python train.py --num_key_value_heads=2 --hidden_act="swiglu" --norm_place="pre" --rope_fraction=0.75 --parallel_block=true --init_std_qkv=0.071 --init_std_up=0.071 --init_mimetic=0.7 --warmup_steps=0
Each number is 128 + 32 x the weight over its row's rms, rounded and kept within 0 to 255. Layers, rows and columns count from 0. Numbers have three digits each. The size before them is the row's rms in percent of the matrix's.

# up: layer 2 MLP up, 128x64, rms 0.329, rows 63-93, columns 0-63
# down: layer 2 MLP down (transposed), 128x64, rms 0.15, rows 63-93, columns 0-63
# gate: layer 2 MLP gate, 128x64, rms 0.317, rows 64-94, columns 0-63
up63 088:166123171129123137087169132131137163133147118082045113150134138101100127132119154097120055139185176085112147158091168130172129085121129093108194150183064136127101132099071116127136169128174138
down63 091:133165138168103166126149132166102101158111125120149104134149156116070072115141162076152133182189119130066140137073139168093110141113113090101109134175163107116043103119080188091107149123168139
gate64 101:148105130032093146152152130137099116084172137203168162171110090150107162152130171177155130178107130058137109088108108081106101082147131127132139109085132122123106125133125083129113118116063170
up64 095:094087147099151113124145147086114141121207060130114130125142082144147163114084177155124126141075150149140143138104113133154097036143152158094085094168118157159159120075098101110120108066088096
down64 105:145106093092151124120088156180123163058124076145175168143199117095203171154111184141165123164152113116127148079127126077083129083128193098137143135134127158127139149164122123119121172107090135
gate65 098:088199135080114132116141086107110106106155110135126120136118151150145109121155116148140162142062141117094047183115155132102084117094109061124134125018163121096126145075075119158118127119128117
up65 112:062109111106084146104104165112116105113119100096072126143119156114095090157096136105123098146116113199055099122108177117159117116080146097160102064093157118127189175189140096115136144081132102
down65 092:106148118151070133061069190165097191161112125122126164176122190114121127116099108132135131174095129170049122127123124084164160138119083097125123120138129139094161114138085165139160125052109123
gate66 092:072119180096095174152180123130097092134135112138160100157122155086051092180101102115165118138142103170135166152130162107115057082123118120161118097076086093120099146149123155091089128080161160
up66 094:063148127102073136122071189106130102126114144106101180120110109116105134141129145112097080137071116206132038129145130085135125101103137108101105133133154144074193112074110112143149153106109175
down66 092:056102170149134134146135147172124092148147134113181123099169132105099166178126156127118134150192116102113174146131129108136073112159163134125097133112166082089068095193075180115070111106156156
gate67 099:098140138153152079170089100049087118146114175149138124194096090116131104171141126117145138102117136153108061138144088134105143159117112123111103084148125107139124109099185064102112213183093137
up67 103:158084124159148131140154152168165185147138112166108163112084130129118078097093042095162129147151106103125146175092134166143179156110104116116182120130136059160102111043125133133093154169109120
down67 104:109159125127070128081171132201146131095125092096106117112166166131137135113111151139108141135119120092168156109095201109134096098134116143158178143162130159125154094180071187156113056075120177
gate68 095:145122113129093151125042090070100122111135120106125079126133063156145128111144118090089153103083145103107079062179159140091170130159089161140096158144118133054154076147094124113155142132092156
up68 095:122130173081147143102177102195128129167147157126110147160133157105049150130101151149167097188108113123128140204089145158165121075128097107102161150097124162178149133058083102125170108136135119
down68 096:134140144116165091127206130175160095164160102178114153127098176110124095182109128145171088104139122059106129215104112070163112133158138141096159180128157127151098180099152093149125146143132121
gate69 109:121150126141144079074126113030116102112152065100102150125125092110040098146134121148145097109121086100133090093165073157108087154146093112124120163178142109152096162117110153092087130128116179
up69 105:187129109133142163134158090126133130139113135109135091156119145068118125113151096139202098104139155115149191135132132106100085135128083113234119134182134141147116120047182083091133134126088168
down69 100:184102100096142157141156125175111102150128133208122070139157188170164121137140121139109108134152155135145115129164186054103164067134066108135140072129125131137187091123130162162136135119181118
gate70 107:186135135141055105178181170115096093118140111152166124098125123143173177153103091147100147087171137173117156120106099127157145126174183102107135082115073113033153129158130110130138160154112108
up70 116:169138141162110160110155128132080174115167120159095092126147227079147120137093119099163087094152104146107156103119146158165119149142109113132183118123071146146154074118146093095042164158125102
down70 118:057124123120193138109080122113199168148094153100142169136132098111066099179163154128116161124061104104125111124190129124169077102093123141118094151141164118193082136122114150138148094112091133
gate71 103:146084126139150110141135132114151164146108205119138123135120156138166119123163100124127139110139181092139097137087062110121126214190136175141127103103109136130120115068158047046116131152082142
up71 123:124118150160087151163068137136164134109090117134163187103091125176122144151146147117099114089089059193149107124201116114166108127151182072116153153124103121105149123138118176201136089118141084
down71 110:162098079137171109089150103121181075082098187165172086133168120146134112110100111156084149132186106105117153134087082159166134202137123110125078141135178117121122111098175083082162123147114140
gate72 093:178174110130138076158143124125127153088132094024161138104167080144117102110130107141152115135109063131158126198164119122128149163161149081185140130123068114082091127084154139123142080135104116
up72 098:100140124170126083152139082081142079144156166116122147108146091151160143105178212138115158087124051130194128110142079086119163129126105164157114143128140148134147046136142095172125144120079144
down72 095:107173081152136070148135164131117172093075137062157100131109117101122113168090132086137072181122044106138098199157150078110123109115129083115156118129084118107136146082121129135100075133130149
gate73 090:086150156091110137136074047087139157101175094117172102097143099150185127104124099110117124095136142178142107096086118114099103124176121122126097154086076132096177092148109185079090165102085147
up73 084:080128132049130158126142158138122118144141124139131110086085142173170105135094159142197157137116183184151128078115113111029148128143124135085126151142109131116208157152153107131105187094134141
down73 099:096155122132103131108106094181119158112129157105176142111138094117165186148120130108136102149157106196209170097098164093094141068147121143074122170133116142121148122134093185108074201095112145
gate74 112:121154120141083130167100166101106136172116073112149163103101152185181108150123137115106143105130108159070094148084106139165154089126141114205116126090132134181134091117140168173052170184101134
up74 106:137095106121169197129132121117184128125154109160093104194108205096082106148174100080154119148106203128075158144150145136090123147097145137153166100167087125138165184089147134134124155106101105
down74 109:109136129100144121097182083114171120117152157135123095128167114098088131104118076117135118137115121101142174079165131123091088169117135129117094120146063095068112184170098128091189094059132205
gate75 084:162135131190210168089129103174100114109164138103083126149120113124163153159160146065096111118152095123084157119128054143111104135153167098148130150134127157105122080197141115098061150098103102
up75 090:118129076184148090144092095129131165134134153101122156092142111072123149100144163141048134097085102140118102119125069098081159094158139114100092118135175190090162063151137060106130136135155099
down75 100:141144139176221139155130128167089117068129164091101103190122100147128135180135131110135145092144098146135140148161028141093124134135159126111155096118122196108122132159138089132068140127180152
gate76 103:134177103143170147110123136050126178132131103172141134169108133164110133106199107124177163120091109118158094071088115094121143147155138089112088158071132169110143155090116096067083082141163093
up76 112:134207093123153167116066073138148117071101120135186186136102107169169128121186073144116205051150143146135144145140118085118120158124153142134158152110129103117120118172128089103162129145138122
down76 111:157140115137188174098141090083105165080099117094144157138193149070134119154151116130122184096126136108155169097139138086135186077140184061101115098114152137113124120125150098132098090134150050
gate77 100:139133127152125121116094081086090127135190097107151151071157090130131083111133183072056090080079112174136115121127109081096121119175118100187095134120150133149082058134143127113086125086124130
up77 108:114128123161098136127172129112170166096106169155148172140135107109087196106154056215121118096119129134144181158156107115179163169102093116067174119174090113108128154141153171104092130133107107
down77 103:043123107146101169157152143119163106094113163145129108115071131104087117149185082133107123124126157167154164181172135103194108180123132105111203150173095113118122122154104163135106093153082088
gate78 104:146093156073107102183121115066137097206137112113129101104100122091094204149132160153155074159090129117142142135142151181120150145174145115153146124117031117132131148147124065130093127096120149
up78 102:136124136203106138129153095166130160083143114136081167058158122186110083099105116091108173124123171126136115114108121134138123138045148134124181131151175110067150085144148149127096168188081120
down78 118:180139125141165145070207154148165172148116175168122113202173085127128122099134083138148088073104111167079123138140065132145088101122110128129093151117140106090131134092126142112179088128184126
gate79 083:164136113093145137160152112100151134178184127105058122136134130100056118106058115106099052170132124077108132123098094109108104112103114127143148087091149202153076082124169138126147093100106124
up79 111:154136134146128128174094071117111117093117157167112101128137093135146143112162126199130093129100087055164113168100099119132154104189122088084115161186143143146086068104179126149209118149123151
down79 097:110121115162115105133126066161134066093127176150149114114136099115109105072185147157110122132073099091129155140168028135082148155183111192135120147130101193140143152139132132140139119078091142
gate80 089:119171165162128094182225146121085114180181074140153118146143142155114153129074129111135122138101113122069101131138123120130072048119135157157125133173117087138179112115088146117110177155105105
up80 080:130111114097130171062094084186093128066155117111080182108098135109104123138173095153120111153153153131134185161085147126151140162203120120105166180149151094133110170139081111153170125108160173
down80 082:157115131139113154162093134113135152165133116109179113098138141131182116057121114061131137103150084090141143107120149137103047140099077130099096083052122190164134128143162146068125075115093109
gate81 111:163140150126176112124125104049127116134141108071136087059212099168139133121090099142142101046166143114117142151145109154174131112141149140158108111115073154106122206114115153125107126101089099
up81 094:110131143174101091161154119029113139154142133122120123098181074160107079094124081198147116088186154144149101178142107158115131099116138169140112126138150169123141167131103167141069178111091134
down81 101:111143151135190143120141157114134134088096186080161116139156097154110093100120127148145058086130125111174109122151121164115166055085068135081074089140129135146131183127102062129190156128130129
gate82 117:123132120104156097139145073092113161234153123130085123141160096115207126139146148137134117127178106133158084163141105141175143113083114167124110102112068162073081107139108176089102134153086138
up82 117:066140109150120119179135153102106141178107131140093133142222122153143139125180135140107088139083159154103122151141117171064166144121150188106062126088071181116107113185144139122130118143131179
down82 115:113158082103138083140077111180104127125125135144078137180184124120174204116166141146115112092115106121161111142112091147167127094100115192110058135116107126051088130172083152135083123134107141
gate83 106:113124107156040099088150091090151092169157147095129098069137123146169152178077118167163185152132101131033112127129147170139139098190142077126137114127134131101146148093117122129088111096124128
up83 100:162128147092112142110126152140104133114126161105129120097076197114102071159094081080182079169150100136087160136120194156113125165147072090143134114166148103160133176066098147127099086127118176
down83 106:128160181081180152122150140160076129093136077155129119193146102081097147130171118127100076120103114128196104114139088073140096116089128158143098104136062109152126097126142168128169186142113073
gate84 106:133138120179143122148075113075161116125169105177156119222168073130089129099167098166130165118114154111130119091142089138120117115165126143127081095149119147112072153081170100104100195085094127
up84 100:155136183164133062180086089131122117127145181107175117121196060146124149086147137068147188129134145096136098172128136113085157138153115198114146112096139119097111120142134125154139173172170094
down84 102:110125169145104152141110132109115131157151103187149121149192056139153139144128118075134219185107152094139147156108136142114131106132187128130102127100200147075083144120156093173148149139094071
gate85 097:166135129094159132147177109113167134207206137089162090136159166136156064141131117139132166184140119164197147141142130120107089120137114158164139122115101136134192189129121089129118082158076141
up85 079:136152131173105133075208081125103115185115109108155116093099106140090108144095115074073148117103074166163138134160152121135121084190103153129099101142142147154115139152110113192115142117058187
down85 087:128127105123064073135053141168119122094139140115111135177127128131187126165113148181146134093120047080131136073122117107150104101112126144058093088163150098159171124149143089119085144113186123
gate86 098:156080073147128109066065122137187123116095141138139189137092063127083131099087106152131120122133109111163041104095127111105124101116110154144110107103166074061116158125141116099100182153130128
up86 093:165143158123128136088119109208170128123112138185137156135104145089112143146100101041108119129131127123130118140125132133175115057076122117149162155071131045096154151127120103178139108155197098
down86 090:125164166161107139215140138170105136111123109151100132162136090132145088093155126139121205097111147091106146124129065112126176126075136125057156193136110133120167077084147080158074124108139127
gate87 095:139123097095114116119099141131185152119163121162120154127149107154112160140107095150168116080123070070083120108130143141152152162164102075115138183135109085055075114100152134046061154115167149
up87 102:065106128177124096101104178134161154102114151197128182129117104118133143165099116198157149053128101123098075078121125197172145131157135101108143122139091103113106157136094116082114175109098103
down87 089:073141099088056124162090161102122183088085154096159154110174121137135142145127132169156093083102061154128150128131108120126126126162082143100133108136161103068161154204133120116097158093190142
gate88 091:149098136100174128106153144111133109136104106177087102148113139131127018124148112099132097135138123109150119124112110052086100179127137044135096078063110104171153116100124139164110077106165125
up88 107:162137119150067126125092107122154048085144077115149175094133057135114133094154079106101137132107125105096146137176125120181110143173160156097158133106193123187098132156134151059122167113111108
down88 096:153156192163145201110150163115062155136154114136044085076139130157112097093154115162137125040113151085139118114091106119173160158092140136150157132116109086084113097095126123121148130099153134
gate89 093:138113127100158078184140166121163119169130117119135070165123105166081103139100147184155126141148136155137051102141090106111173136203100103152147089085112043146118178119139147156167153154132130
up89 108:174186075128143168113170056069155103097095145135138124135102120149128148108115053097163154084127180112122133125122113096079118135088126154191175184120138148175125141169109133133132143159187140
down89 100:163171125107118150082132061123124170130091071174118111153159137210071118224141102139159151109140105123117129138149148080136070141070140155109128118122116112127106146140178128110126189164148130
gate90 096:145052075130150121134112126068070149140169049179155134106122136097104117181114128131161101137081151147132109103162101102102156173126140117099150166150097178056131133151097149062155144115132134
up90 092:077092126092164130155102183147100067120088115123148172101130062166102122132128169132121133128093138120093088082040079122053182133084141127139107096112155147100109159131114134083139153103152144
down90 093:117114089132162147185101132074090146116143061156166127094116087114124115179150119143134095164049139134148146112116112126100126148091167108043105165155156162099119123206092119087166142153140155
gate91 085:104114158099166122172166133077083164175156157121108122191136099131084076120098169118169150112094116139083074137099155151095148119113055113105086117110094125087128113098099145118187178145129183
up91 097:104128125183127103184105096124096143187121146081122089111170139121119165069130118081138141170156110130110092108117093178107166123167146193085164204182103156109126106103099168132169121109082129
down91 098:109089148092159089189186141088119156096166132104104164099148125160154134110176146123140107033107109031101117082073127115119130139118118147151118157160126165127134108177167094133173125103129124
gate92 096:172082097112114173153149080169162137091163095153118069163109163112115132101108173154129077141087154160131164096150147141149105148095108055149164086087127111095140183065113111178128108159100115
up92 113:116088137126098109115132145143141192120115106150156084178156109167112095103188104156156177100127139107141119112118083096040141152140165149170109123130052078109110125173091110149148059100096148
down92 105:109168118109186118181132094074155080148132130161137204110088161106164115127145107117142088133135143146158130149166169190140161170133085094068127141114186173131124153138179128127134175174141177
gate93 124:121134118124180087109102125070142144145175069090177132067166144122159128122078115035125122122179108114108054101104147162114086153181124159130144119147113132101090098075121145123087148100135126
up93 105:138121125139127153114105145223149109131089142178137139186102176117072169105072103168077065168096090109121148131104141144115167123095109099127078135135109113110144175191143151149170077137119115
down93 105:159103154122089177170128116144076110154103182120119131145085119116140084113138096177158161135089115109103197156149080078216160131130102097141143155103114172147136126182146079091129139126095183
gate94 105:157170124147106148185115089094142120105119093097175194147149100138137052143161109102127136115047121156123061152134111131125104126137129163147088118152088171117127091106145128051053156136144141